From a checkpoint of a small transformer trained on Wikipedia: 4 heads of 64, 8713 steps.
Each number is 500 + 25 x the weight over its row's rms, rounded and kept within 0 to 999. Layers, rows and columns count from 0. Numbers have three digits each. The size before them is the row's rms in percent of the matrix's.

# gate: layer 13 MLP gate, 832x320, rms 0.155, rows 258-286, columns 160-319
# up: layer 13 MLP up, 832x320, rms 0.145, rows 258-285, columns 160-319
# down: layer 13 MLP down (transposed), 832x320, rms 0.129, rows 258-285, columns 160-319
gate258 107:458497499499513444527508501506502514542511530498508497485495471544519514497493497492456457508548498506509541516476478499456487520476480520472529512484490494484474500549487494514521508521504460476471498512483521504504477496513499505522531473506512484515492469487521545556513538524498480524503491506489528546495470469504529505501560516459491461487506478515518532450510451457489523555511500445501505536520498513517416527488524508511486507513477503465543523530484483501514479439550479
up258 099:518476494490487481499498489505533502504505499460502526489537487508514521462508508532552491488487466507533509563514502497456528514515502483484524475473520486534489512506443475542478529527533488505518528475486541514517480524474504508487512517511494540459450496511457468519516548483501480520563478543484433486478494502455511525508552537525519500508491528491510565499487543522494435483470444539532462488510512494494512501519516478484527465494472478453454520495473513480470464481501530
down258 106:513499488490485516464539525459531545522501470545532497537490476489472476473513475449524477539495516509513432543458502522489476482529513468501510492508537498534468529495494491575510490486473494487456497472516498512496475513537487464499492483499499517502514500517460493494526490485537521508487536457473478508530472469510503509537483510474511491519535490473515543517498445494484499563524490518546490455493506471507479548493486478532498493549466518500467510476538473490506507505561526
gate259 108:493570509493488507502463488505501470460521530533526492493494488513488501515548502497515479500477503545480516445494537453539530498509519495536486495533498492539494493480465480529554501508497523506514563531475545486491498498494498497447538496468498493484511481485494505497508480508507510444477496534459526494462502495488460518528480503469521506493463501498514482479489504477483551522503525571448506487534502499463488504497505484458506500506496495471496486486457511528491558488536504
up259 113:551452456495542518529565518469507483517510495499515507520535520518500535515527490476519545490472523492492488512470530509522480502514501521481513491510496494478454494510513484539514490496490484513527497495475481500460536513519466486481494486531503492520463486532487476571492520495536501528502528494530542480496519495444474481499520484510509538501474452483505504535512520470482524486489495480525480508494492526495522534515486490514467531512513488485525475515497519514475486514464458
down259 101:485466526482458553466502480514504522489500514486467504495463491529510491493488502456474476499498484501463529474496431531472469493500469519501491494503506471520498503451536464474466561492488508479520554498478577512514543515498526503500524530478480503511504480443509507584489497476494501530500491525451512536545501520479489501518511479523491474502481496491493507515494532532498522560499524484500491512521536501496513520492485519490468490501512475527483472551503480506525527486567471
gate260 108:492483491541471500483461519523513509538508520478498510516502478485500496517534464516486511516489494487413534515484468484488505498531498524472514518471492506496493495494530476523485484520501491455482548550478504490456463442503551481458521528516534522438508484505556498482532530526463492477511502542514483477511466503466537470519455500526521506518500469502534495492479493487489467542463464507526449496483501507489561497488478472526507533510521459508499510513524496521501531470513542
up260 098:517508468529472491444469513501504471506533530476508496513508500474492494535519479550535520526511504506516542505501503531501504482534502529436535490486541519522490506473518454490496493515529516529467507467494505457470462471478540489462487506456533503500483503479528533496481544484486547499503469519498538500470474475447520465512494517514531539519518510506512531480532457497475486516479499477507507527500479487550520542444486475502494530511525482517458521463537510480506503449506533
down260 115:514535460528471465503464474462507482507484501497472502499507472479453538533508481499496477489478523531538455471537428515490492504499519477486472484498453491487533502485528467527525506510523519508554524522545477530462503474499464519487487534440480510520521519516553460518491565487459473478519481538476470484515526483502496521497524440505442483523489490504464479513533484472472507524475510511517523489496497510524522507513512497512504480522507517461456472497527516485507496548533514
gate261 108:480485506509485453490513488528482523509466477523471525472501493506484472500496475525449473509529522483502498515492556493481508492515498566462492541504541505482513519521507488539495521469487491478507506473557529510485540508510502511543483489525517517489456507503514492512541514566477490510519582474492528472495481507524500535484478510498524505502506537475491477524498484476527477469535533471500573546462538464509512478527512526493515471489484529517475508501482474501484497520498418
up261 110:491503476443525513492519456524482503491477534477462474500438501425522482487483494523512521498499448555556498522455491510515549559525483487492527475506539500537528499503500483492553505517463525531497493502481493490479516530492506501519495491458503489505508467504481534473459496482498522495475499529471514512487497478509485477517544508494499455522525472486526468475490510510528553483514540503545477542513526511493457489483490506519516565512469460509469486490499482508489527498479536
down261 104:501482493463490487500516524511495510464517540442508507480490502499510490476484504512501493534540503507489523524513453539461519483470479480506516528486525482510465511484478509527480492521506511516504518539527494484476504502520522518508490546510518479480508514454523497524493491480503474518485496515494493500496505524509516545502487486524492495463476496465530473477497517457494462496530490484539533520474537481490490468531465463482511506473522511538525549523525542538547467487518474
gate262 080:563513520467499507462476493517486462481515518513472550476499496465485516493486459483521495502482508475498502433542481454526546533516498494497471524491496528474520478541477507537503531466494507467496528490510467486489493497482454573474495503497497453489499529475522509501525504502499495556533462503546508559483546512465522548521488496510503534530507513477482518517504482514421503485533507522505552504450516496467485504451493451482543498506506481479500528511498540571495452504498489
up262 091:567568457493510507542490492496493509481495495510501526487518469514491521479489499501538486549494538507460511483473492501518493534465493511501534488524471519459487499519472555487482514543546509474525504498473461466471472513484504537498508496529511483496512493528505525503483497499493472527505519514535497459474492534548466537543549517469500462510501514500505489503482479479498449490491500521526498490493518483512466503494529484477489483524518514466454503468496481553514523512500506
down262 089:451490486511487538480561557500521513507517530501492466544482515477535504471488474447497502472493503508513523520509507524473525440512517481483500525441495486475506474492558507459469472508540513541526499479497491497511516529504476495492488522494464493536502508564509538490491529487504514443482473542499492511448475480491526510497498501510503477457500490456541546511488520487526512485514509511487451476523485523499483495497496540504518473504507497492482572513543516451541507525471493
gate263 073:523489512550493504494512506459492529509489519487513524514458501522483491537542535486503510468475498516522492491459464519468483495484525457503492479518474510513490513483454444556509485502504477538500511519519447494501478473509480481472473490461521515473479521506489547492545468494531499456517521533488471467507488500543547535506516487488503518494463481511477473485511518506432544492527485511521528501508528503508506470525534494493490490496505518459518467496516527485541510502490520
up263 059:514513489495468519493515521435497457539494480470512526494504551524523497530515529487492499513499536518518476529436482534506532501498529465500468502443501489490502516500462489537506478532513477526493462541526462518503454468519556491494481435454501521511482532464517527495511502487473528484496548518524499494480467521530543522484509509496521506490512483515484451525517482460468518456528474490452523478499474516544495462502518512463514522516478516508505482476533514506530499482498517
down263 076:529503487503508452481465511457513516490513474533484465491523484511494463517482532487492488519498486545497520487465507510473518489445543515455485506524554496471505523525512479478508521505504518518525513473500508514474523522466527470526471449502516529486503470478513478495490486490496485494523493475473518497512512510452526518517505479530517492485480537481458472468501493536513527484528480495510487480510480523521508537516501511504483551503453510494521522465523511517498492513481469
gate264 087:474506503537496495502482514514489498454494523522501561515524502513474489491473517507505454476515517484503467477477511461500531524496489563509444521528526510447451536522512497486515523492484507472487562494532483472486518484496512437500466484488504550502491526503522490465478509511516499510502508501467522480501522485547505470510481468530564522547458518459464485530463530477497511546489456469554531496490481508495493501513452583475497472514476493524523482512499517476478532507496513
up264 088:474549549504497493481526524460546530497537487510508495435480478471476517501487509475509513517536530461468514499486472476540515537507500478496499498534501503499517550505509516526497504497448502472482533471517502503502541504511478542506458484513507532526519483494486491512504510494556525472528494517520493468481479527517496508504511511527510523511499524472466483501470467496446513544506457491504499483452515510477488455575470558468493501508524501520544460500535552500477516475475497
down264 088:527569474522517491516479475474497483530529509487482540513498488508472455495465504512549476513446504483472487503498492502515523465503488500452510472502518481518473496459497491504514516490497496489489535562507505537530472508541497529512522526499492494490487403518494491496505474480473510521514527471497524543485520487528497513477501538470503561544497514563465474471520417480515538513462509495515499506508484454466499504497487510505539502472506512466500458528471479463535494500535473
gate265 100:511501538539438503481520505553485508523528480525490487487476504504451552497493525497470499505529569531470498507511519517502492472483554495571519489474481434455508474518510524456499520493545483511483532506494501487493423496519551526483471491498495497487502477504461521457453497531512495526497480507467537482481518516493484484487478544501477492539471486500498500513525507509513449530527471505482523461518496485494511480515467490526493487476482526508565489509513511525499491466512499
up265 097:517511497489522531473497511507487490514477498519520493490481458495488511461495494530481500491521549505524561501556542501451507528487486478534446503456454499452551495509527507483544541476483520500527438476489474518485465494503539528534545488497508490479504499504499501490480484496549484513488554500498511499482481509525490494502485549479486476519517474498540506500522498484495479507445472543504524533557507487470485514529516503505509476499532530505515464489496470439504533528520542
down265 106:501503488492466455468530558513495507495496500524529490499505480541476529477538529444505499507525560492471545494474496511502507506467560490510533488559440471539453472509556506483544460518479503521514506484480520496484486486457520490459509493500503501490495470480458501448492496483412514480499537493525496490534479518486552512537485492506509522481489527514506508440527473484536520490469538529519516474531527557507504437476520497539512503463533488453513478505467534527511533549497506
gate266 106:478510529511514490522490552484509485462493479500513494491500457466495517542556481517485526496464505519504508518513487509542510478480517506479471514503429521490526523490480551511442514499522447455509498480505482493521523480548522429519502479514540500468504524493503523467516498485516472469450498463521488480491529499514473476476535475531486506518500499483513508458505509533455481530539500559520532472535500506495523486530513536468500457523519511513516520486457508504469479475461537
up266 099:474536517490488491508510514487505497483484469509506487497521521478503484490498452465494531531545488495520512473499487508537510487474503473509473499501480489485544545501478528457503495497544495502518536478551485547520454505530496483509491534573485510460528457522511512488516508543504502494525487505471504480510542512494512523476498524466476447515482474480548491412488519491511474521449464502524514453557534518512528517505531503463488518528486478497516492505499523500513478569493491
down266 102:517525526519491502526510524441514450511523507526529482494494527515480534524505529496511466523485491498517533464492472538469473490477502484482484500532487517492490490510490522499474524486484470539539534523520511468483496516494509426490520531510518474542509497524518500491451491518513468507479464512503500488516532516498509500525495469501483555519476486523467545484457489474543529489515500528510529473511526474491493441535455478489452524488449471484509571484549477535477517491515502
gate267 107:493518517511536493558471464521503498542525545488494502469506490463475524515518501520545528545522458515494513481453468424520508520485541456513496504522533530472561549509494459519459521495484497502507500515507498498523500467523477480510481535500521515470459455523516489527500525516525460470422465462499491500480500510511496493527488456502504520469483496470480463533528460520478497462514421507512508450522497468472502490491512562484530520525513512465557490526492510482518533489490520
up267 105:489488469509496518475471538477480519488510530488496491467513538523514526519560483507471500493513483527472488530491510515501494515482485477494478507502525482501469488509522524513536492567487512538497540492452480471473531508467484507475524477508482572528509507492527526479534486483501523480518542454507552519503477508532512510492472482514507519502510502486484486540476497495474481504502503468469559456463488505506552481493476490544520475492533514483476473527513525484497529480517472
down267 106:509508464517474474514549469474522483516540509530504482500488475480504536492479517486458505513478459478530496501539527462506497492480499529510524477531461511544490506505517518538498483493488516496491496500461508531506488567540503528499493485481496495513536467526507484464452507519475453497474481509474530458487509529426505493487496512485513493496484495442501503527453478480494470528494491529480466516495505472512455528507494505520478491531479465476503528492532501483484499501498476
gate268 108:519507545483496498463543545479447535540544516473508501481510546478483467473487507453480459489531480495491507528496456463532517485504480501479491573523501538511551499504481492551492562518493505505485494456480484500512533534495469529457521461480481488461523520486511530487534455514519504511505527519521520455519492514497484494538473511495515478522481506515470507515525506462452534523486525481514492445508493495541501492524497502486504486496522476493527534517476498500526477529482526
up268 108:484513488504469493465503479519511441527494492499530534525487491564501530482454503495479499468505508552519463519516461487492500489484454509472548538475471505481500533534438480463524490527533498508541491501529486480504495518500506503515507518488500495511546470533475558495519513489487507444552465482485523509474506517543511517470497570511502525500497520514493519510495503468504486494499465477453470528454498472516512481482489495481462504476478505517512474454520522486514474493470466
down268 102:503499534501521491454493467476484553552497490519548484459538513480485522480519479507493531510464445518516517499506506516581491486511491494527511468498486500477472522470466475482508505505498510517461480455504460506529500455535464503510475499457490514496558471544469466523537472520492506476529487461502545466504465474506476496496471448525497540543525484486528512515540529487502476485538489462502480482492492517537498486493493503519492514547514431497466497530486557480496520514487494
gate269 109:477506454495469460529506503458480495489521499486529469481534515538499500498488471474506491511514495494497490499534486489463495514463547497514473476514544501529510480510540510474483522522495460480435481506532512508497500523518480500463532557529469441507490543494508532478512527469478481498467501455474507483486483479485490503491516545492502493567480525502472464491520534524506509482514507507495486515532529495522531539520501506524485477488498510459498512534510489502506511504505460
up269 105:554528516540507490552526511502469473519485497524535456501520472496505512490533482480451477480454456480474491474501526488506542521559504514510472519469506490477500499479483525475488510497546493543523511479491499527494481545482520485509535454526494497480483487501563545458471513487523508468508502535504493508533519537491462522506453516523480501568468477505493505520481516452459509471474504474548516535484515467492544531530499470468470506482516468490474496547485474512525505488475517
down269 100:485493452488448441508474498486529556501474466445473490531515518519497511483508489509504501526533489532473520497529468485479478500510499533510516523519493540507481510483506432512508494450479516485489473496518490530520510485515535486433497515532481516495502523443539498544502454523480509485509507533500518514499471538484513504481500513470483548521511473487464502495497513511529483467472500482515518488508485488465492546468506512509506493496505476527521550493518493531502511476501539
gate270 107:493466480498494515513508520503510529493507527457485478500510485537529503514521508478501459506494480542484474539514510512508482479502474514498425518500520500511500500510548493516523500478526500503523503484501489553523511497439517513494441491524483485463506485463500515445470506458505512568494483495473470504516534472478534525522502485495463537512481481557497478501487517471471509484487485453470469546531462504521519507506485499486486501514470468450504453515499521529511499510477524
up270 115:473470466521486505519494467499488518460490504532500512481502496478461496495499516542560531510453528477467529494490470514480505541493463501480540499503515506524487482505510500508546496525525478509526449467526497497503459505502491473501471483510488506528522531488548501483514527482533510506547536523489503525513490517494468533506520474527535514492521515464508517502520480471478487490490521485495495514500519534503528490542541456504532507515542474524487485472510482503455535492497482
down270 105:503474531508496463491493497493486511537473511509526491465499493519467478512516512500500495485532483463495512476514489512480527453502481495491489501440500489488501538492519482481492482511459499516522515477494459462502502474496492497490505509482460526451522471449480507491479474490491488495521505521485442494506455519459518526530529495506464503476505477503482483527457526555522541530536529519536467528532463479488470510511508470458474517530520518443519541545506529520505496513467496
gate271 097:490477471466506492486523484497550525462526487530502477522497500477455504479494496503487517482498554494485517485514541449477480522517533464525511494542519523527497507512491498527509490454463504494482521540509530486505510456464460469565518494560526471482492440519504513496500469522488520478528518498490518546488492499525471536507497505516460513506499515499530476558526518516502469527496483522475489484485487493502566478479531471486468498495523516518530495513476513497508501527496517
up271 099:452479492520453549493531536495543486478480496476499494480459569517504492475481511520459517522465550488545536481458533474499529519532505514470524461500521534522461537484481521445471524492520515482483564489497521506524477496519485534496492466526480490541465481510449540546483475503503508492504495545516511532493498500500513525518522510539505480514511482512524471509467510510522463512461468492483522503501504499481534478458531521491538447474532490481497515514486483463469490435536532
down271 098:532563513533539478486475473481486512523511524535509539482473479444510499477516498508571468549465518526524529513522509511511487503478510518464497505510492488504500456483489500500479497502539550490464479502497511503499500487483521474487484490516532476527456484493501467535500495482529524461479539508533521472479550493488498503485542463528505463497476468496521462482485497506438461560491501515463533465535529474492484461468483523534489515543501469506531496522486510542497546473529478
gate272 098:501433489467490509497526503489484489488495509514492573506507482506485506489510487550509481474488516494539421528511524501459463546535476503524467472480562526479508511516553490496536488485532487487498511464474508491522515503501517457498504495512505537537496436510442492458493506504482543513466519494482496493448479521484538515480505536472524532518497480524487478475523494457534492499511505514540503498522493505493462502502478512530474508513501480495502530445449522548494513506497499
up272 115:512513474538518485516523493529510538521471491474498533522464491486510490491478439509491466510452544471449487533461550509512508480497506477476518507494479475496520477486518491502483495473576508544505463525505454476545493481516467508483462462504479485520520526493506499539503506461486478438556491481515521517452511511499526484529532467486489476509492502502438519506491533497538511499508520454527533491502501517485506491494477515526501500509484520490488509505540483492507521491510508
down272 095:470560521502483528531519504527513467525495447491495496512530556513478469532544529519495522456551507540519509505531509495502518528474481508500522489509464503508493506510498532531481450474450486484494530497549494518492476518457549491506551518477501506457498529477491499523517534526581491535506519479493496479515566484519464490546536518510491522541496463524516493491511480500479510511513548510468477494508490509474455458461510503470489497507512538520496469496485491498508498496484512
gate273 103:505510528494506541523487554530494503483530437471466530503488523474538457507516498497521519496506523511494469495531511546514477526475517489490541494472495492484493511477493537492539472467492540505534491530572464526508469476509516476499536456502473522513443496497505546481545478513507484490473449522482512491483505499500526536491497416497475535497530498469484490528498532504487515489479510494469511479522480498502491490502487544482521521492473522501488493495484496486506468485463519
up273 110:486535501512518483539513488507512495467517521521502507516439491439548499490507487509534478496490481490465512498489523455502537515523514470524507469511501515492490489501521477499536539547501483541481488521467512532506522498482498504472501502508478485541542493487513549546440462521498524531489508466444537550495519442450505496534479520515518503460452502526506503499514508528505475508483487486512509466497478459513505552520540490522511499518547537503504486488467503488510497479504520
down273 101:507516493511496496454436488517507504519499507489499477526514513459433511470493496508526505500544496537540529492482501524541491470499437494502487499494490485499512531483507498511486549450461476491473483477501524480512467426532478585500529530490467521478471482535480543512498487490515548505512474473494494471513506507461490500495509476514499504544489519494499497479485499495483491505469526511448478509457514492482513512475500514505551484463500522521525547469517502542530496519549482
gate274 098:530486510475486495486516496487451481456475491521468511474534509465503506493484496495515527517503491502476471528484487513525472460505476507483524529499478494475498517473521512491578507461519503545512449469508519508482499500521472491499514488499499518509493520521494485498507550550469487475490503468509497520492509469521510491533454514472519464558477476494530507508516500440489494508497468442470518503529512483441558500510495503506512475531524501458509526506515500522513520503501499
up274 109:480520489530488502504492456478513481504461457492496506501544521500519509489475485492534491484476509545501507485457473479520506482519519516527468475524517476486478507503522541537525485437498464479529484497481492493486549509527476526492493481483486493483524478460479507503486515471469550482495492462487503504508497513478532519508516481489532468534507477549478466478510517453533518499536493492508465519444494522500518495502537506474512480512492516508514471503499489557517514474494476
down274 099:509479494479523469532493484468537479516506506508516499527440497482500480496479479495531522487486518543512502503489480516524467520517496490475479511507511523489554541486522509447543510517506472505490511468557523534497469492470532502505475462520487488526501517516491430499512502469450535493485496506499484511483480486531474472476451491487511436514504505480513513486528516511493521514488510458513505577515521554536506448508505525519532494475507484525526489501505481487498500474562538
gate275 113:513467505509472507484504482510497454471499506480497512506499513489504492461512497509511445462475534470481490517465530476478523488490467514468503503466484532520515501531463501537513488485476499484477489506532501540510504512474508494499502480507519545459506516547480517498464520461514503528513489506469468489556492510505472507475529478497538508491500513460514562481485487483500442513483464483490499536525452457504534520540500508500496496486490444505530510546502505491483500507495496
up275 101:517496493498460505523518505506449503502499506494501506538513496515484493496493501494497472493524530516500502520521523484502489512566495539548452461498525475516487487517498483479525478513512501512508513468527459499486502519537492490501490502514469474496470486518501532489528498477487488505530456505523519468487538504461501490499488453495475519488479522488501448532526495527521472504544499506498494477467481492490536479515496512514541551495526458550471524519530502529537473487500491
down275 116:479500525497491488494510483491515528510506535440499506541479481513459489464527527485474534473521481518511497506501468496534497501519496505498477454529530509502494473515490461522502511509506488504506516504478483510532524506480483493497490536519527514485473509482497527455496508493418542498532507547553529466474497494479494470469503503515468495486519472537508518460529458490520511520504522511556478468494491509475536443515534480501460507495547485543448500498508508546477526514526529
gate276 102:482461472515503517500474512547504532451500526539455513473525495522487520499471502498523486492490515523480501488530486497480514525469498556482442499511520473480501500505442490470512496546438534479503530535481518526503502491451492512486492476530503507493511472526550536541426478491548490504485488508562507512510509548527488529472466538502476522478504465478544516517508482467489470487470478480479510514556483493507516513478497547497522511460474474531524486493515553479529481470507514
up276 106:512502488500495523518531535507508515520465517517456487533497492497517480458493476459433511513459512504505468532464440502509520485503539478543497517502523518497506476527442482512508496523512513485486499521475496502492500445526486497499515510523506459486476466472484476498550484484491482525529543515501502514511483471505512526532520479496492494517509541523499492508506492531506538455475547496530523475493533491468548491527497516538522513515512495479483462493519492492531486475523419
down276 104:496506474504478508533541517489487517502483485529495500489470511489515474527490503504482494500555500506496519501511473478512552477500539489495467485462512505517483477554478480486525480489488522503515512513491525519497482477470500510489522498529528517465521531494522487486555561460468508534491476500490481543514455492530468512520514478520509529538462506495479469480500503503476503478479527480508484523452459492530523477535487462477477471496530499507546481522458496502483449467497500
gate277 091:497461504446495504480491531494479524515516503469531527491504480492488461488555481512460467480521515542500464506528522506476491466535518489519464530499517501492514466562481523485458487469541467539490490475472550500503500482532531469451485485501490527463512494487473486432511457481507503545473486526479491508486494516499533525493528522490515480503520535517461491474495527496502489517519474472531466529526513550498538453490512494514514465534498504484444453542508498534491487455473483
up277 090:505529522488542551498499477504498493558495449500477462479521510498488504510500502519496484480503539480521532522433482503509501512494482502517516511499478524474488501526517504513516504537453504463514501462491479482469496482496470462509456498489477490540508541536525495535490495524484436497478511500506548454492471501525475485445521466543493492545493499451529490474553489470516505480484520552529518458482510481483494490536460522503476456490481522488537526485523472514494494487514519
down277 086:505477489481498472472527502497557480496520517497493496509512496517436490502473473508532494513498539550512497523515492518498522504472485512486497511511458513486489478483477501495470519517460476516515512522488511492485464482565521510477503512477483515503483461535471487478500528446529487552494507479469507483492560453523507511454503521486509538494528518526478518505515517491511526536495500508496520496537505463485500492511533488484504518536469448494501518506456513495494502503501457
gate278 099:502485506473468503514483544513496483482520513543485497472495501525555494503498496496520529503516490544524475530510500432502497519497532523519457472568449508472480542492525485485512485514495479506478484530539511478510473492536477513485449505548512491480493488496510472492457485501475494482511541498486486510506475481526502527510483502442512496478469496523502501519539518506508498512501480576494515531485497522492524466531516508515491515510491504486475518462489473476440503469486452
up278 110:503541502487481466546535492530494495491478488477500526501488499533519485517447521466506525495518496494479548494501529516515494487512467510510520508526549572466529473477464514485501470489464496456466508497465479517506485530528509518536522531498543497513460498530536472552494495514506529466518542508533500492492512478444488487484519520542518479482469462499537477499483424488465497499475521507482525450515473515474510520487524465518531490500527523514527510540464539510475468485521495
down278 100:491482537515465471481513517483509513536502506546480475494495498502522505471491507472488485554504525508482492526468537510485501525492521489498490488497448497545504519473488503484505506520496471525490487501530504450509484480467530481501466525489467469510489462523506456525510490513569483523523467517479533534551455519505514474488534458511523495472519521473490496489501507512514532474480492492504513511457504507525449456528481515504431513488491465455526478508472459450495526540484537
gate279 094:432508535459496542494496473509478518518500516477492488494499474501525515463497524500491542488498536498439524488548513494508528570470475513495473498520498503517491533499488487475494455471502475513523486545527462501528513503441510463489510509503537541524509473491500488513494515523486510499490543522501520542524513537510487488465496523515495485487483523470518497522504529519510485523534483526453425474502487519522514523509486519476442497541481508488525450490508482502493541519524464
up279 095:507500515501498518504501506444520514469493485490529497499486499536512508555516546552507537482508515484506474529519552461511496530527488499530479494497539499555471531491482485517555490490527513491472514483540493521486494490512519497485510463492513489496541513504499507474490477483489486512504476465535515475538505488433525508502502481525449516476524469504520503579502523538519508460487494521494492490467509544464552520466496459543469543557529473491532462518460495486519489512488546
down279 097:499559539514498493506542462473503504500480468533518497512488493532474538481512475500531522524476469518504451530517498501509523486491477547526502487525494528452470500516481457523538507508499481486469449486476523507525503517528536506546485460481497501496494506528484528522540489467479472532486507485458523478518513501500467513456470447517464477481470483528503489528527510498492496519496475496479483503517443518486495492517528485514515482456514564489505556451522492510513469511470529
gate280 088:472508476493505449491505503534514546524501523471507452474474558512505485476464474551516503551568490501479513487509483512475507517511517500523489501498475463505504493523572514480464450491515570520508495496469479493533483447448478492522510491513460518483514472524518489490475540513518537503507514512517473490523455500507449494471465439505498466473520466481532508497501532509480475491494472515484502495584503526515546486511497505501451520495529488491538511541517503529524521457509487
up280 088:509479467519502493445504507453503537466484495535528479489496509507513524498518485537500483485467443507516461515470490501521545470540487488479481484501478487518484494471475550526505493489482434488470507479462526498494506546484488521492527536487531471516545510453546534502463481541496491529513540474471503475496482451551498491540555511492493506521498480519506515526490452484480536481511515469480501488468504488552536501489498512513520499472518497559491491493474522496464492490458537
down280 094:463473536518492472519480520558470536482486502456479472496546517459514474488514467511540487477461497468525489499526506447506467568526471483490487490448484475463523512531532505463472464499489463495511507480480505479503466534448538521504505496486512536492527510479513508508508494487522503486455467531523504487500546513492483515526532521511481514507487485501456518461458500483497480446481483491488508508442542548522506483458493532494552553542491487528457485526524526505502531474486493
gate281 105:452464503510488470526524518502465527465477495496474517493495522453483455503529509432487498495513513529478547487562467506487532491490493513537475453539522538474516472493497470504516490521495540499477531482501548511538500509471531519476533496502509436533474437482482538525542485509454510528492548501509469510512451483512512497465547501486491549502503509559552475503481499495486522473498492515523490537512487500498512488508532514488476492483516499526526487475495523525529470524544491
up281 108:528516499519516512452487500500500524531503494497496467503486523482495480485525464516443444495546511525530519517477500447485528484508484482490524486445492531475497504480534497492523510503513446497502533530490518502508483483466498443521520467476511517473512495507471482508499497528520516572529481496489498479568487479513456489530494487533512514489505529516496524527529557494508446453508490480516531502469478490541527521465512463494505452507490514525498460536530493511455532504533480
down281 102:541472508494526487454534501499507472459482480505495489475522513490492500502513572563549463495479529549536458487514512535513507525461471485501492469477490544519503508482520466517438512474464497476471460487501485531499490518508521460518499500467532514517492486486549525485510517490479525480508502482552521481487549475506496571523486416477502489518477490523499546520501512486479481512501510523515528503508506465526519437479471458545529475480466506527473460488483515516478534509485476
gate282 112:508483465500518462519538506524450495503496529457503495505504411515520519480527468501503482506492520511496504551526482464507489514464480475516459456433480463469504506510522529480499478547534491494497526488511476458498525510490487501470542474540526489495510539497506497482499485553510503465516479528451527533466479484497499512483495483519499524480523492493527471541499493471485503474509513504524453517525507495505479471508496501491495519495486503473506481513475438465509513522505500
up282 114:542510476527521495482469439460547505500498447502477506497450508510517483504514520509524513494526505496492473535530530520494457501510506486525497444504556541543520547521520475502511487516499515482511545472495483505493484474535482498552520510480523470446518499522464479507506491539463480505508509545526490492521453474494527523481465493489472493523495548517502513524487538478494521521459442500494509517466493476490500500465504513507537516500527494512453490432514521520449514507458462
down282 105:478494508540499539527473504480512502479501463506502461533537548505476527557506560484531519523475472468509499522506475489516500538555468473468514517513492502527495510544485480534508497483504482489502510528498503440491516451501531508494506484491525529511459485516489546496481504484485473510453520511526468477462502487506499496540540502481482473473516500498457502491541522519524492540492470516412527501489449457499430520507515482521516503527517507505505527486499535476510491485505474
gate283 111:438552427485497510515465467493517514451495492484506500450550471505489469486499518460534506453452475496496489487513494502486462545515503508486502468518544515497533443526520525480544521533492497503498497474509485523482517541505530522510492529512473483500498504480467538492490495487524481523485473481470487530515500503508497494453547491534520503486495509547502459489482502478525518501565498513504479517501451534502536526516497453505536516495525511495501490517489525499482503468500501
up283 111:475486561475496488475486502485468492517506493523471469521483550493502493520534508525515496469534491482500474513526520488520504499488491516517501475489466480464498512468515454507482497533521489517520494499505532512500498535534475516481457495501498534519500519458519488493486511525500514478549469484522518500497490470508494541527516483496513542450508530500502507532516460515450497515485463540510549489459481491505531491512482509485513472437468538543522445496507503495526538506490554
down283 109:529507507479495491515516500517492510517491493521503491489470499462478522509534519535470512494544520505510495504474474511511486559529531527491538474426503533492497485458463530532478514501529498534493507499503523489509533456469553477488538531498522540512514480524489494507469501520553552459442522490518466500503532520510502503486470458472482500442492484479508565515508516488490524502486517467487561488483466480517493449471500559465505518512479481543497462493500521523532513502459489
gate284 102:456507501481482468493545511530466485503501461506485561517495501490528497507502548500526492465518532474483540532486472496502509502450491496492446535518512492518530488460516511540537488470505479495529494542454494471459511488510500500507467511526477498491501509506529473522542548466509447458503485525459503545493454475509498492530478496519471507513496480507521501466440523512482528486481494528487464501552530533532568518494504491479505492535492535487471476535487477499488505508489530
up284 098:469446533552518505467499480510540515520491480517519508536481532525488484517467484497476521522521529501498505460482512475514512518517505479507509507488514508487456488449493483517539533504474516525513494541532498500485479439498501495512481466494502509517529475507533546515461527502512498482500498479486551515486486553529506506514516534452534491468523485537508486514441459453512532528461475493484462483463542516507455498499547474479488483519530508470473496501501499492506475535488523
down284 101:483505511489529496550510501494506468523536524515491483487514464491482485492502501489520476538490499431531485522522515508489471495484525499462514474488478501528507480522490491501502469486502488447455492507473452500486493492445520491514497497518504535497497486437469525468503472520508511496472536485479506501468509470488541510531481530503473512519473501530476500497519504509543549505489499545489462478472547474514536490526454497481541519498493490451514508455530478489483491482490513
gate285 103:504483491490542481529488548507545466505471513519483492485532469527469488510463523508506486517499487488485486487509541484488509532520491485490453482487496549489466522483521509490516483540500471559497475482472460485519477501488499489469541505566520511451460509492484496525464507510503484478494488503496467508493518505456506498435536478492492486521534483465510507532509487498538504521505510525498540473489534458489518516527491515491505554520514492485516514529493480461523465541510544
up285 100:490517515494431487501533475517507528520489490486514472528474469507492509522512486456507507505532509473488437480508532472495490542498485492514445448512509513470485506490505502511485419507470465507514541488485523435511506482512479462530528498532519493484481527500506513539501482523506504531534456495508494508524462488487482514509490503485510495498510490498503466568494508505487471484526485534514563503528501514492497496526507511502501466532535473504478515503520518499533531521463453
down285 098:480489510470485478530486450497496450482487485483487537472567498477506518546483515519528495516472537547468478459475504512521505480469529524540515506478487508495498496457505464527457516517472499509507458508487571480497513517536513511535494511496526478490508456535491482527509520492482511490510493500517473495529481495463502474521481521451490509520475486516501496501510527513495510535511479499522494501495447549520492481510476517470500534519511532526550535519477466512445519508552516
gate286 107:499467517494535470472524520544521538511490549491509524493463470514474498502486477513531512476554496465446507544455528501528508438470502463429471516523495529509466468549464503518503523499488521464485487464518493507456516536528492495540509500507491529514509478547501472502496472495487514488490488488527499471478478504508470512487509457517551501527516510498522493484484483494518480510527512480527477439475474514467493472486516515491487501510534494461517494477469501504443475467516508